From a checkpoint of a small transformer trained on Wikipedia: vocabulary 701, a variant of Muon for these matrices.
Each number is 128 + 32 x the weight over its row's rms, rounded and kept within 0 to 255. Layers, rows and columns count from 0. Numbers have three digits each. The size before them is the row's rms in percent of the matrix's.

# down: layer 4 MLP down (transposed), 512x192, rms 0.0862, rows 373-418, columns 0-95
# gate: layer 4 MLP gate, 512x192, rms 0.0943, rows 374-419, columns 0-95
# up: layer 4 MLP up, 512x192, rms 0.0925, rows 374-419, columns 0-95
down373 093:144117159151144133111121104187154081074147130153128133104133100211124071156136161138147139165173114142191075095171118154170071127117080142114168080152035108147083098119123123100108202104178043120168180090114172116155118188087131150135149172170078157110141103093130094134135169116077121181
gate374 096:101161088090096145139114094105081161113097122160122079116129033111093087131114087111187104150153122135122124123157201186141104137059126133151136104095107186141127127088141172173127093133089112155143093121154119102160122140094108182137117082132190137140136051104153117159109102092059166108
up374 105:126126126135133102065146154097108115133140120109163071118139139194156154122126163106136154140150120160117163104178138118069118100059104088134142080162180102043086135129082133172096184090092158132117151162134054097110093106113135123095127150092180147105090095087087143079166140142141109138
down374 104:093154117126126101079159076057147139133136117139119154105139137148143137118131038092119151158103097158131095127134133155136123127131124104151124164117156113110134115122168127075143148123155134090119126127175063059138116168039101151125120107157181137148128138146140108116118101161061097135
gate375 096:139098145174147140163144065124137154099136125111161148144151108166150194115164115118086151112116156074139208114135131126079089094115157093145150070120105160194123078149137079136101128124158172150082113128111135168123133112118106124205103129035048135168122108109106160143157145164143089105
up375 098:161134141046099106159134102087136088160128161132065113184145139113102132105112169121103155093127148104111127120132109076118134153100167139152133125077127100107155081078123119146132051127109106104134119152095072156085118069151122128102145143092139101096185188153181113121121131153133091114
down375 098:118170126130104126126133124121096147128069145127093147120192154144101122132093145131095154099125171111095157063078120113170157143123122098099120178091148189149129107126146114105180164132145167185161136131179137116081122087145137133117082059064086199107080221093159070137109137117157136090
gate376 100:149153164097147129111190159100178068100157120138112140135119082149099112109102113127175112131117096067151117078102113188137102049066119110146164093148137144102131136115119165107114170121109092052105102109171156095118129137092117137097168136170119091085094109104147092113117068145067133119
up376 097:107126117169083093174161104100140170127135112096137103161117142105164129147137094124155175183162166127174099119130109177129145127078200136155157116121129197063071115176106183138136133112130167139160160134116067107091160096153098092109049100086121216098150133139141159140132102180097159053
down376 100:150127158188179136086124173190084099164062158160132093088145139207123068067184139104107168117085076123130131100096123135126188159120101167107155150141018109086173115166105103156173112140114153162105165131097142170163110098181166133136079113104133115154110059117160162105119163109125121080
gate377 088:172137123125164074121123121066134066099124112163143113127109127110120138149122137128158126127139144108095100172179146165131103154164161137124149136110100110087124113137146166112133077109073164037161133161105067145106114116094105142170095130136093145098058157108084104138141159121217145177
up377 093:107113109145130131126110176113153069091126190135159093094205218108154108200180194111131091116105109161158179132125161153135173164109142140160145119179111185153175111129118116134090085087113101194125124157135127095088146106125092169158100149170081127143077176130121123066089149157156108117
down377 092:120091107122200140152132059144143170156123000097153110159160119167101115138163111186144057185166161097173077102165099088153141166119115140149110158130172090153079094136086110098162168141123141116109105119118158116147135121106133137095140121156116164150174170054064099101157168127153111164
gate378 098:106163165130180140138159126114137126151160130138137132103158161111082122095177140095089120160121132116102150102156155166113216224161129097100128163106112181090133145115123109101126100142121140123124165085090128087188116114112076085130091096194154090121157130145115174166177159122156104132
up378 094:138079144088145052093113069162166141168141141140083094123156077132081091144181119139132175152141169138069168163139121132190150116179117171090127127189140114141098133132108104158190110079151118117130129162099164161123107138180164084064187142122112100137131106158147092157148139124113108126
down378 095:114168118147144070182090089191152118125134087141121121130135113130115126124111187103162069095116106077130174050080162136071081105134146096142127153163152126181121148123152117199159128173171093071135136167153128071166164092127091109159115125162074136164135064125098115112112169072143111143
gate379 100:151117151101094086031176096076097095118167102148196107058139100123133132105188153152116123118173142128139105180184130117166113081137162126094058084083108149121118104155108138187098064051111118111111110146107139147149137087148115115141157124140091122087121146103174101098150119129132065109
up379 103:118135138068119125128178148075096086129114053123130187196116125173110062131122077148153143051143135110099184089162087171101186125142119106125145103216079105102120159151058107190122119165141136106100114061131105085145119194128130112096176137132103180108125090152154077154142161123144151162
down379 103:134109108100131138101111145185098070101088087103165166165144104142150120085125111095131146105121181096170129107149079121122149147172116107074102099094168137107098137147094116069117132176186149129087171148154118091124079160107118140120146149093097160117162072126089124108186130169151166152
gate380 100:073093139153189117132128116150116137140084117126116183160178088094116097106225110158123127129157169147052186126163206059178102088097128190102165081099116126139118139162118184127091153145174158134129099086110134084104173108125170113192076134119168110161119157169183153151102144112150175146
up380 102:128084152120167117072142142201157122162097140180147143191158124070143167094035058165183153131120143094144090114123073134111134101114133164088150171171108145129106180196147122145185181123079139148141105128137150067143161139146142095171108113122162127096114152149135135096112096178152123138
down380 105:173120104103013087153106091160130151091172146092142099108106134139150104145127127136154059144082115154039101172103143085097135140195124153160141134131176177146164150124119120078142152095133138145132150115179146137125122137040132131122096118133107151138159103156099142117080156114149136121
gate381 089:123143201144123154098080135101113101145113082171132157109084149088154135144148148080150114103148055159133156119125093112128190170151134099158184156146165086126145063119178036107208100058169141162184136075209166142137113140094120105140144111133114115157117109102093160124197129141093176108
up381 095:088155109140104128202143126142137147102093164061107114134121116106112115077149099106143183125073124127144114122095145161123138151124071157127045203131086125158091154133113110135126177138089101150174159122063118197134119160121099086109156123126167135124171151169140129139111105135167094121
down381 095:100148121077120131061141149160085115185166112157135126132172135104086131152123061122132145132158143104163094163139175193134143163109153119169156137093096140154175125128139092182086152153123115128110179105129063161203129129134095180123142127102112101124126171151162127102165143077085098139
gate382 103:186096131164108110150189153156137097149105148067142116112105058154087135120126135109033086137125126108081124061101084150059129173091100126119115144087149126095128081126162114184133107130139170103115141097190191143142118171122082146104091132134100096174141139152117156142141123115094097153
up382 102:134136133093140063147164139103133081109072152143128148133074062167102117135089145111053121104101114137129100113152157089032134214100123159085104113117100142148191153141089116127136094148167105196096127173087147152110159151122113092118091153099082182142140090176127108138169017136130121140
down382 106:168105151059184197125063168115110133157129130187191112148109166123122149078136133139158171139124143086169162129067145158176140041187106089110135163103109125174157089186130118158105075138116052089065160163119148078103190096117155139221147120138124094132119171139140115203113131127123132088
gate383 096:096156106114145115156110157162161146140079120127120096161170133092185128128095127093152132149121138080178133204095145173165118155120094118202105114136171119108109123096139107123116118143163080098130105125150155154122112043144186110192191182137184100187142094150131131073122078125132086068
up383 109:107112085136079151177130129115105080105048113126095163158029154145117165169147166130129076125096116169123185122181152123126131112137156206167146162193103179103093058116113128157159130168056141156100138144106093149116149144154138099146129119099139175141137176155143114166085105142138151189
down383 105:137073140145108033192117105151171145132105171100146144111133102063101112104144086159165101123141117128160090158150107132157122125107094060147080143145178165134158114138121134150128115119174141124143130146106108105161129117191145099200128125115142061092135111103134154050099111224113164149
gate384 097:106126136136077170122135145112146119126145121146102138111131103118110129074130070135123096145178169139087123154118041142107108061141176145062179114103126165106202108111106149132090014101163090038132047122114128143157112120151118125115153123102097148153115135167113152135180139126091197120
up384 097:165097062130145114148143099144165167116142144201140128092116088160115126179112157085120076181130118124132108064166135099130128127124122121125154116162115146170143151144144053126132097079169115127090101139105126089164116103122090156177155074137118161127154090125155150152169162152106128149
down384 099:203057174178093170166134109122106165167109112126124111121154131082164128172159089111148071099055143055143135188144170137130126102185147140118103119149114101171097158097103118094173168136166146157156118066177108120143114136128086133100095132186172159174121136117158058137090126087116142133
gate385 099:108143117091132127177212115125143125130101140073117116133185098120113099143131144141131118133168119165148124119093103197157109177083058170129118162135087121068142143091134101124151143167187084118116129086165142139159129133137186141086077147158096138125164143131146134102112119094106123154
up385 105:097151153162155129195123147133147134122122151149128168142200155123139124173142079124156169115155107122127155127119141143185110204193131109117154144148083088116105098150149132169075169094114096137116119120149114037172132162155142157145156158164129143164198072147101037139173139119153087110
down385 103:131146207133144095134109118122118090108133107108153118090142083147167164149169150169122156176164147134050139093181099173154097109120152132084144182134100147115129078134073133146171178154141148135102183156109113139188123116125180062092146104109056111136123069149114144138127180119167106159
gate386 101:083137061121106134162151091110116123148163127124128105125167158125113120138115165151140136090147093133199082109112147143122111103173081150117127114201071140168079118140122094093143111111157124125172145147164085148163129100142113124137120077129149143138142113235111133131073133185144170072
up386 099:181144118109102099096102140142126095112107127141166104148108104125111129070186132200086153126069145091173094163147135156133102136132185091103141123152103087099134166103153154149214145116124168146152108146134122131093155112202140134135139167144145111090052140121138145152103148093168142164
down386 102:118192105124145185108100149171098147152187139131071165025147135129162126106192225127124120112154156159143184162143126113103153099095091119099140066118106137160179099115161104126112174035151132135122120169161161127137103172153102159145146099154228145116132103129130170074114155113152145110
gate387 091:104105156167139170142137142172138086118145138157094182152133176165098143156107103080117177120096139203088060110130085121174085098082124107129162134107131135081169128187153160209116117155140171173106125100077057146151086169100077172143094089088106101146109131142117129118138145111111089138
up387 097:118142087132076155159149161068103171114150124073114087099095062066160143130092120123157158104154097103179166148147173168137103160181147178146108142212141215136108161111110138140125095109125108101146136085153173185119108120184148119143178103120198168056158130125142113135109152143162122123
down387 095:150141120150097119134108158062148145114080104101127120122166106112168098129159097159107108124143133117091164124157202170117147141127138099109114136150140130173064113122121161084118129081154115088151107112136142135075171142081138157182090128134128134144101128070138196071128172108116137069
gate388 098:111141111140168123124176037147103110106107115105131107144124138084170166127141169105155100148190141095113141114130093151125124141073123079127127114134120158127194135081089148032152119102181118111163149193137101185123121134128182175132107083138159151132175103136155128156151158158152119147
up388 095:109128147130159160102078113182142084123056140174134097097077127184154179083128169173185127121131099102127136173069105147115131105171134134178098148120139157115156173082164136124140164142092062110090147114097158082073105125120144119157105155161134098147157130138184126106069098180129117126
down388 096:144122160137155109139112117120089157167138090073184203095112116114113110155078171116149157125095154103091143158106149101120143189077145120077074144163097140165120154141146116181130156162137091120166091162164124110148049099095145167122148093127094096135133193167195113105133193062096128110
gate389 098:148109133122094098089169172119141069128070112123117121077087110205113074141160066129121075189124156078189142143152127095162191146138088118123127095109157164151176126126155119135131099087123144110152109074108136099135108163176173085109154126138104108152114131166116136138132178135144108145
up389 099:128147014139104143081100143140137127124094116150145164143145123103118118121104077163157126166126140125128125084122084144101144164121118231190124165154141145072104124099140132155194131113127144199078108091139129066066111140133121176164178132154128129154123142100024164135170092089201184125
down389 096:114140133106138141145152115183144088133168061156128133145115149167109109175094140083120153106133080123107068069148162087142126116149169141135118133151135153133137134191078119120147133123152211182146093083178157120144131117168139121139171105179139062086078121111118115091099156124103094095
gate390 109:068135145092079153149160119100112161096111128113108067137144105075115098088121074077122145099107202167108140133118139112093105158117104122168113145118095140108120089102162172111142076155084147119139079111110129085176159149118046197076141151123098096115047059129143227092120166166155108100
up390 100:096074125093084129115179082112160152150128161140125130102172087122143132124177162141180107128154152131068186124132097140070114150154168117112130205129124139143182110139088120130142125124099112091164156070148182117159104098127106107082099130093117123160139112141041114095208138108174122103
down390 097:157100118150051180111151116130126162064076136112101092128138096103113146154147139152111130120065099117127056116123105096166174161099138088179176216084128124137080161163110172122144137151157170158176082130149098150080097137120118111146116122108116130124104085175168168111104081144213095144
gate391 099:122110118067114163160162168118173070143093125179120117133106150105051147137089107112124113067174177105079142120149095126133098136107170116140139175160159116170141094084087098149133090120146150203141142193158130120145122122070079131110130077201077139090168160071163116102108096118094104100
up391 099:161120091118139135097124098089082122139085100119175136123136134053092038111116126182133171178101105144132038158110133106102140162129094098062149120231121152135084129157118116118173163125100073127166131131099136103126142128017140105128135169165131229122127148153149123186207099129144146093
down391 098:071120109093161165106127108159108155138155124158098130109102136102117064162170107091078128095123059107203053155136122099109201156160104073131089106119151156155156118168106125111125122091155172126105191113122158043141115094115151090097093145128112108168156148164162157084116141136128086181
gate392 102:134142151155123139117160123091055128112186122103119141095070180122117153120124124126080155167103112165137081143118123153154111096152240163134159147116163134113101139123189138141110126133067170165090127092100179083080127127131107221113128142115084142128102163095101077109117114167158102110
up392 099:220120136144134142172107140045139154098122110111102137151091124094071136085137101180103155120112102138152013103128139097133110142125110129076131166131180042107131157071171146125122142128112124136126083154119072138165087122132095188114161126135155143107166121121126128115219104176103142125
down392 099:218077022135140108095094153100088134128116168174131193136133141082098173093134132056149222105144111084140142128172167144099113112128116143107095154112169079106147116145102112106105149105142119157109080124055114162175146149156108113119145131127052130100115088162129132099217156079130126144
gate393 103:102208092121200147141146104162100166098139171145121127124111121100110090078152133079098124115084179127103139081163149108056141171136158138084109127146120127163103162062112137196113089116135107147152093128147099102108107162092138137170133219085161121100078132143163124126109152111077087084
up393 093:120063122138045158130094158136161104122149112080063146123142102144146056113108127165142092163182100117075119113047119091162187146161100094157148121113095108105104135130118106102180146162166129121123164156136152058112186099204148100074145080123088079155173127152118145147077128164125147110
down393 095:050148130093183137154054140145134142064088212099099172115139078136121151149151131134148121114138193117144139134125194127072090155131117143131116112132219123150112116135136108137119141121123126171105090103185150156086100193155127162113134155133098152125020166154122156123179131139137176097
gate394 099:119117102087092127119168069130174122106147141097096109129145156100136132109158160106076129112200127095140104129074170150154125141076077115074164158102101126051140171121121133150121117188110155106060099150142099165074140130146088128147122139171129103174162100091167116127140128117019131188
up394 102:139133179158136162134080115085180176160184101135103088110147139098168137160134102111141170158126095136147105100096115152161133123102070146143128139145136100123172148158112104205152121163149073054137157098150116106147103149080099109132177147137121055167135095110152102071153094115078156172
down394 104:145099151135151173175109068110176101103121084062138079130125134101197156101103094117101163100126129114139143142090096088105161156113123083100158113093093118134069124103118101181067116176106081083080116131102099111153164124135113054158067157195118112163187073085195072141171091126156102175
gate395 102:153131120171146124095160140139157063109132075154037095073113111123102084126108164217122156081139067094097147136192163145113128169201144136090205133129127112085117099173099096078177192077108150123147166134155122126114116111152152121138155148220084069148084127133130069171134162145105128165
up395 101:074109122115132145183070103126045044129077129120141132182138175169138138120108134134090107131149150156149053137188100098145179177113125095155199189059133140158186167173152144094115139136089105143140126128095172202124154112086056180159155111129132149133155139137121112067119093120164141177
down395 102:141095120117117105175125139146118104141108175157109128093145070132089088114194133161153165118106124111082168119136041160097122134147126124160152074171110152143147111084140122171166172135117180168058127134128091096154077105060067102142194175105143116133145091137159127104161174076106145042
gate396 095:121162129177102124192154128080186114086116137146136119074146137151123070090103157117078110131146136109105093154100167166094141133186155074137139148148096169118112115084097166122081150083180100162128076101075122168124131073109148157113090134111154135093074183096099097126177094158128113074
up396 101:152183137138099171154101097161104174101074099103103127149090058094123106115137159145171106119101158097131160075135072174158121160130108173167149117127172135120161144102198113093119150174127168172168163144115183056108123128139099131111149111099158154133117130100181122172158135116142151110
down396 092:140147134117108154138056092137171064159138169192076130134113120141181164200140082165143176145124149135182116138111116150096182175160148101120133152151155051170163175131138121181070127120080146201118097116176092170128139166149118114138100152116122130146096099090092175135133111115089068198
gate397 104:099142112142115134136086108134121094115147168207063114109108124169166128109126139151140156134142135145072131099146206139130141178115192102087178133126095082138122145107148120160052125129099118096100153150114122058148115160106120124138151130144122130155140088172188108158163110132134129184
up397 107:141146102120086111076113164119108068100134135119054180164141150123153108098109107060139092130066116142170140064100139111149129147127163122124137131135184100131143129099128071173129067203140146093130111168166135122082092142154110115137129125117124143098127144071133123133171110180183100106
down397 109:123196131138185185163082132100128182135154153099201099098113110121068135107110137130141193131139133097097112152141133122150118169153086081166116125095127130192091115130110114116089142076119143138164081133121099143182142102200062096098108105128110146093143183141217095147134139100162179102
gate398 095:150135136126160103151095149154124133090103109193120162137184122198152194146155087082113168088088144090145142107150136121226125161160077160129124065163104116085135161123159111199100114116123133201151148115049147092153096107107105090119140160091151151132158114126115176154159142135102134146
up398 102:095160168163142143099110031146142105139147106123147138113057151083131138138129089123137121124132139160114136155157132120083141089054128177129128119135140116133158120117160117103136128060095129076131076083153123127121147150104109204165155176118123120135178131144197110066145162154128143116
down398 091:088177081139112165099150112155164079183111086115127103067126125103113161125081138187144106167208149170175142170085112095084130110147169130183129151068120132145141151143166155143079115136174137174155113081160148152132187065110093159088119152135126132138125161183151130155123114105103077063
gate399 099:167135092132122166186089173161113135102098148104102121178174129081125132105101130107127127107167134149073093148105165170102135128159089159116106132140106164072114148060106103132092138096153109123156163094145063140111113165126156133135169179065126117113146176187055145161170120079140114170
up399 096:150114106147124131113140083122138124091111123136118098120133139092187096149102148134103175122098105204109092158162134095112121131093154122134126120104122151113168129178187041143128144170200134108183083145147087106127154135092128110163133159189212128120079150018148064108109089147085149079
down399 100:152099123143122121090173102144057134128187051106142141116075116101095145147158172139110164133121091115097160138099143152118184161147135072094077123076132148156159129174115156148113160130083142069128129077166100111070094194120100103176154045179154104102156132157128157172089120102156146137
gate400 101:116163058105128117181133140106110091151072130181119121108116117152101063107085143140114165170132094094114124135122060144143243136104152139128106147118134104185124097102160103130115132136104187138157169162111126153119137140147167181142105142139117125137122053132187200130112150136141121132
up400 099:151117140120090102169149121124113141132128109204128107101159126106077091141140086161104106146111074082141129126103128126092084139162157127085128119100106100164084100118109123217116140136144196109117079154135095104115117165114176108184145043102110060129157064139160197075147121186110130135
down400 096:145079119133177190125120039121143110215162195102128139124114129074147091136095094145147106084090161160080097094158139131137084202085112131174115122141144175141162136120167161085145107195111103179103103123134095140189083097165120141085117120116122088106145184109119173137117186094117094136
gate401 097:089112141154137133139107172161113038110156119095144135160113121130153161072134128129136076097149140154129079142173098147080123152130055131127156150154124160099094050133121133091153120150094186129146104184200174148161144121163139111072107142148085099158137118135180118136150142177144138129
up401 096:177123195135120124119157096169175157090109129143096122146207147168148112087180135128130173085133128129122106145168057134131152157097058144160108131100149118060124160142127123150130157127135095181093094116131124129108103173131131100115126119094139157056142089100165105120108175166149132178
down401 097:162087144138117162083091175161131079138110104208138156178149126113107124181098119091084092140103136116124093112113157050124131166165111075137153106128069142127124117095134179066166156120135135128159087145093112158141084091132125105129106132177142131134101101126144116152165147053106091108
gate402 090:147105175153201136109077137099123110154140091134169137102101182141115105114133165161142169136154190134169127102123092103140086152162117138158146141092085130171177111142122103111085121146181110150146137109163144112130136141149109114191161108153090075137116101114133127087126135173122136096
up402 094:127161042143172173131112117109157140110114141116141118108157063096132127089072177170105136107105111111133132102135112141140186140130114156143104147158161138105172175125132111150169155132133134153166113109128120137107195081088168143103120226091096146154139152090037102121156090099188143147
down402 096:121128137121145167123180113176135151194112111166183138188093127101208069142169116095186111072122085125083110167130161164128168147135092098147122110114190112103188111140117135158112133139107183121150046146091158146069124139163194160063067159143150092106126123073163142131141120142135127141
gate403 106:152148186123076137140050115182165090087086093124154182160094126120093099077144095110131167153153102096140128120086082205126142154126089172147155095181116178151120176124119116092074054126110120098132065133113161151091135133104161144132132174171119109133105129119147128153118152154181152136
up403 107:155142116123123095121142059147120086105157112109111124129194085163146140128122164113134149087159051147155104140138150120130136100111114152083115082147141109155186113126116174148153107094151159170157079096076170153208149178096115201144130107159118146138164119083123101088125142133186200075
down403 106:174154080211126085083198121100125108156124121127114094072140128066137142211113112152115169157136129145151171092137124089128073193146113161158165092120098139165197106113164145148107113126152102133134146168096148168145107119074115181085136124124095109126145112095122127125138107090145144098
gate404 107:106066099126171124126111154153087127118158082065141110137120083153130144120140130151137181121111096087143128092084135109168038121138133116098171127127118119122137112147158103097082109110114137106110123100160173122048096130145138128038207080091142102090208085215133101154098066120144089135
up404 103:118129159155054155115069082177149124106122135096141118147122133104104162152184095125150116158111093154130074065060149119146096071098098100078126107108153117142151120109139136110140153173103096122150085148116111159102175126148106157143118108156147153134170154133100090156144139068082084121
down404 100:112070129145149121120129128092095148129228104108053091118140163065086174089130132182161087137137136146126140145108175106154061133107130128166152105132089121079167115101148169074106094122100147147137109170160136141139096149066101188104151174138102126049162102075157144113106163131179136125
gate405 100:103145159214196174094127107106104119110088128098149124107116144162094186123165152165081182102085137124119138126111123126101138188117111149163137130158128134162109166045120099116131116125113067148127110154123134121123125132179120123120068074178077139127119120108169087157081145170076092147
up405 098:148122109106109119155171093118105078124122140119075175138110080107150145197115105133240171113153150107111100106205138134093150115129052127146152153142089142132123121108118119145136221072101153112121143115101192132181125137116104194102178119168077188161191138175075144105129121112075160127
down405 101:138157102095111094131143143162114111155142137165133100163134147098140170103132128074132039135141148146113103186122118131159182143067122068129173157094086180052178127156135099106161158132080112127133139150180178112135118119144116107100111151108118159172109071134134151179067089146188111164
gate406 095:093082120143129093134120165121108104171174107147094146143124097133138088158121115064163129134172130142161134134110099094143157100108102043115094088165106133131136131119132075201115170118110118129078100066101079156157215102106097166080110138086180146128138135105067073122030103094161111169
up406 098:122153130132113175227136112154095143068123124135125131126171161108183125040124149139098149106133202103177120113127116075129141127215134071120148128118212125108139133094118104125143206120114099126238142110115159146114131199129150105174142137088098090148146100144105158080156154165115118093
down406 096:108121114120130152138102093121133123148073095145131163052125132116132158114200136108185078050134163155114123110048177159133086104144081138158126168150072155146112095136124149067145130120086091166190048147161104107076161104075122113071123116142145141142124102138143093139059119122027151115
gate407 098:169115067099202143147075131130130106123114094127139189131083101145122154153094064162096132120175096118149179134111159164111140136101163074128148065122094199090140136129165064101076091104139162093090084105129140165122127089120089138133109100170163107138151104108112198081093112174167171119
up407 102:141116124106142160144111097132145172108118096109156170098086109180081150146164117107059064141125144148158145049093149114121160083101183078088125166099116182151099084123106122081117109131213105122095095138112134155110129131144109110170112087135108087147149115143175122125132149155132111129
down407 101:162155097126119105115141125158124115121156155149098152085122131157172141089113179082130204076133107117168091170136079175123112108103104113116132116086127087144025108145114153096155132125060155133122110165125128147136093081167094153156167125109126098116133157070095117086117105065132101129
gate408 108:105158166156120150115189094079079179164072129188109070151116159145090155088112131099123118116125149140178132094179089109102132122084081131169145154175144115164145115102116103181092164102063181108128113123119107166091095158107079137151100132186105135120145124176124095129134101088149166108
up408 103:170134132124133093143108127194137086148102112139166124110071151133157094151099162157108123147129123150079150099150147179126121117127129106141117143097113115144034110116120189160102114154105201216132165128085122152106116113121091128163153161122097123103178084156105152070177119094082190090
down408 102:110132108088075132143141176122121140113141094147111141181136152179152164160168189079080154132150153090098137082199128147175184142131098136110198104177129167182167129101161114081096135101086103153151128140080140150155136143095198076158115116130177099156106146113108142156147128112090140106
gate409 108:097111082138173156146128128155160130130143089092054072081200142101151119139141118077123145158083153089104097161132155072098137192184146134185155107117174118141161170139165107121148177162108082147135137111149118091136075139147102126135121129158120079203162141090181135107165093119163097078
up409 108:072088136158143140136072139058098177146144091173103149092138113084112156081094129124215159119144191117084129136123117165108137169140112126116127151051118126145121125205154132145072102119150106078121104118114148110099120136144160112146108152131131073083103142157122213162062079085078117131
down409 105:138167141069140132108159110159130124087081121162151117142115097138103174167128134114140130173090107079102170141134151103100115154074076130105154136147027109168080127107149115152128117140145081143156116112121100126127148146063164056170138126104136147110144184120123135157085125130186081074
gate410 100:080128106062087141163122154117116119180168184136078163172167125077161104111154145203188169145134128114113121127141103128099117117168137100097125116114128097176119126124133124147061174169130122125101073090093147128133130097137092109143136202152086121117105149119142141110075129050095114136
up410 099:126140138161097141141103096162140070155074138105150132128158111163132176185125122130149207117126099065135073174188126156158138155142141164165104117139123160113130096152112064092101137090109104033180190144135101147146151106134071101119118112126165138070130137134137104096172141142126109185
down410 101:109133123100132150094164154124120072133140174107108129132164129139144142129143153097086200078141162119103180111135101144081177140147127146132117120067128133086138128070172130163166120128119135112153149142109145093144140099143097130100089111091085083085118190041138101134089094157151066123
gate411 093:134171157111120085129102094112111150154172161091120115130170080074168125133158191116152153141114137159118122091151152150011186095166132091155126137095119075166120169115115105138145184147107133102103089172137118102153098081102142137093108172201144093178129137095113177124152135165116127062
up411 098:109108173123136093136095094154099114125165105092158135179165137110128119135152120102134171135184102165100119127166082078136063144145119088150125105099156125145092143122143090143180110133127102190126104128142116103163126138162124098166170068135142124088130121140187074047148141141171133131
down411 097:087142135107089135124165146128146147078108195180139108102154154126146198179120113100132176159155130109116124104138169146140130176109045155088144122132149091186089080117157087151141117139133148156166157176077253155137150178111133184157093116121140144129074141142132152095139125148128159092
gate412 099:141087181110111074124160119183104141142148174103138095131122139115145128110108162050115151125084090140157112167196146130092098191149157074156162111121104125121151119101147157163126064097091073103121144186192125126117182139185124184085082122134131122090158142112130123058148144105123085111
up412 107:152132158080100066154082053103097134152120116154149133141103080113148102129146082127085108125142105163138133076131161150137117135171140090075122151075151131187180093083062162103170115088158148094102153119143144108107175126195129148094152150144161087111171070162166097102151134068147132148
down412 105:133164153110084159134133131153141096159132160063113114106133129163141146130152136130095156104127125152114032142127082170186096164107161222121133074102114202138097165103124141168091141124139112114142153135079099094157133104106112178128117076136136117119136128161161136149090114173135070131
gate413 102:141142113073145128141159062103189094187094099135085094176113176102113113101129175134076123037136113151156073132179173139140130162146119137111099118113161158084106138066126102163131196137068103129136119171132147147173066133136099096136157142158153181118099126129109083183174131157050093139
up413 099:122081101115120053150124141118143112086137144109097055065126094094147134130198138216138112051071084192126089133162125069126088099092120141139124118103157151122037129130188066127159155164195146159122133167108131114166117146162149133117150110176110137162101154133181116164115179108133134156
down413 101:127109134135190120137121124123138132123152136096081160094155110136106112123143189156077086102143133154111072095191112117106097095155109146097119099184155161153106109149148136132116101156156149129128162095230119113079147115150071178119157078088118118100166127120094172143102143087080092178
gate414 106:115112151077147142147139117156176118104087147103094127103118167124089116128098154111106150167117108110140119143131109102088182149144112090160144077133149153130146092152184173103159108118116093134167124145094127085156192093153102123181192122177095108124109115082137145102125147178136139128
up414 104:165135120120145087143130142155100163177176103093083156116099103119146144128047146138146148184152121141146157135170174103110161119115126102137112083115107137095097062080134134093170112089171088140155104136136113088109193118153133109108116106121091076174152121177110138111171121124095071111
down414 107:114084170151082132057155134216128146138119102107154034149105158083109124113144116101147118104149127123074157108126133133149105135107175069113128123132154112158133179108056099162130124195127159141102149110052080150148127141119164127152151131073170120145060117234160151126110129083117107128
gate415 100:122081109106134095095046126140092082090116092126176145205133124114074183152138120097156139105110098095179164159124112073100146086090118113115074115132114174107212095137137030158097089114048114078110120152191160083137117164111093141133136104131138128122157172179101137137123170130075143096
up415 102:166117143156102135192136147081174204128137115122142171110162140098173072129117130127091099168124173159119125116139104139131098148060116083115104106140136132143129200104067160177130096163163131152187172095120147114083144110124167108071120102109084142087135095114131110140139136145175155085
down415 103:127150158087094072155151157134118179135131154135119122122131130110080123124133137100161145112145087149115158127140094160177178123105201183133121121143193155057179128135066080177193148164136127135175120171113117093094112098064175149127114043148119101242121122127094213146106094144081128117
gate416 107:113115173138188132141144123105065153111094101093134165075163099083112087167148119117127126186120115082120185130132141142139090184117141111122125106140103120052103083110163104147157181134144120181070133115130117147112169086126095096093107141101115141098156136174132114179078140155131119130
up416 096:091144110077073094117121144174104124114183146089150143153064141118089100107140113132146160058149177119144136111163151153131150145101140087151130117100114099110196133107133088078111105170141176104173050102124100142137074161176135141098084160148108106134144157127108113148166084096135120114
down416 102:119140148099163150140104128111097155060122107148149157077121141069180168126135176140198065046134145135180146167102161113175105178159157208145150119104114106127108128132084109114144089096145145150084129137121124126117161122139180116161093162145125126180177091035206142161076113129087078082
gate417 104:149056140119132113123111125048138205137124191186177191124154117085114121080148174105127146136152133116137084143123089148168105119154092143103170173150128102133161122160113111095049110063104103094117168110179156156162147103174107161167131174147175146149150104174157181169138115130125146164
up417 096:134188140160187192141098081160116140157021130166129070125092160135136131142079135145096146134085144128093106146150091201067105145093122131114128146155107073143136094093130120074131117123073152088177110161129129097184091121149184161107127138124096106115120098116166100049151149102131138167
down417 099:093096108159163064089159071110121063099122223098183074143137090123124130102156122154180101074129086169102055099151150172138142095098137133129113143134126135097141101112167080117108128153112134149180051138120110121194089123132099184097135127073112135122124094083166138127128157158121129078
gate418 094:129115107147088102162183093138160116090136133124145128111109145207123100123106126178110119124137143070147134145146161121144135167164116144202148124115081128196151145100131140152160164176149214103142100166140150152090089010103118172120186097172157152153108142087107158197113105141145058159
up418 096:055058130122080108153136186154147138184138107134069095115140077130146158112164141114140086109069161158156088155073072157141130165163101085181111137090125128104117104127134094162166104085115133086140168107159180098089108075137141129144169168135184132138169126105160115150162147117101145106
down418 093:152160104158159117163126144087116095140148104150160137180151116061195176126088098159082210173194141137120111127151168141122102131086133137128107142120109146147163112102092078146113100171095061130163106073137138128124166136160116141128089127097142025152102118117173110104126114133096178130
gate419 107:121108069049116082184155097069066132119123121183110143154140078129110110133141171191148116111135158162183194108115110113085091141125106125164117106132115163137144104141115070203097147105149139106097112139160137101081151148104097127180142131138074163159110096177144138139117105160135146098
up419 099:130156119153098140112119145148089075145111081119126162117128198131138140131124113095094081165167218121134078129130108154151116127089097099135091132135082153138132135135091145125141108134045119134160163138156105121100153106118162112126102094057129053135141067098104112122104163086179155125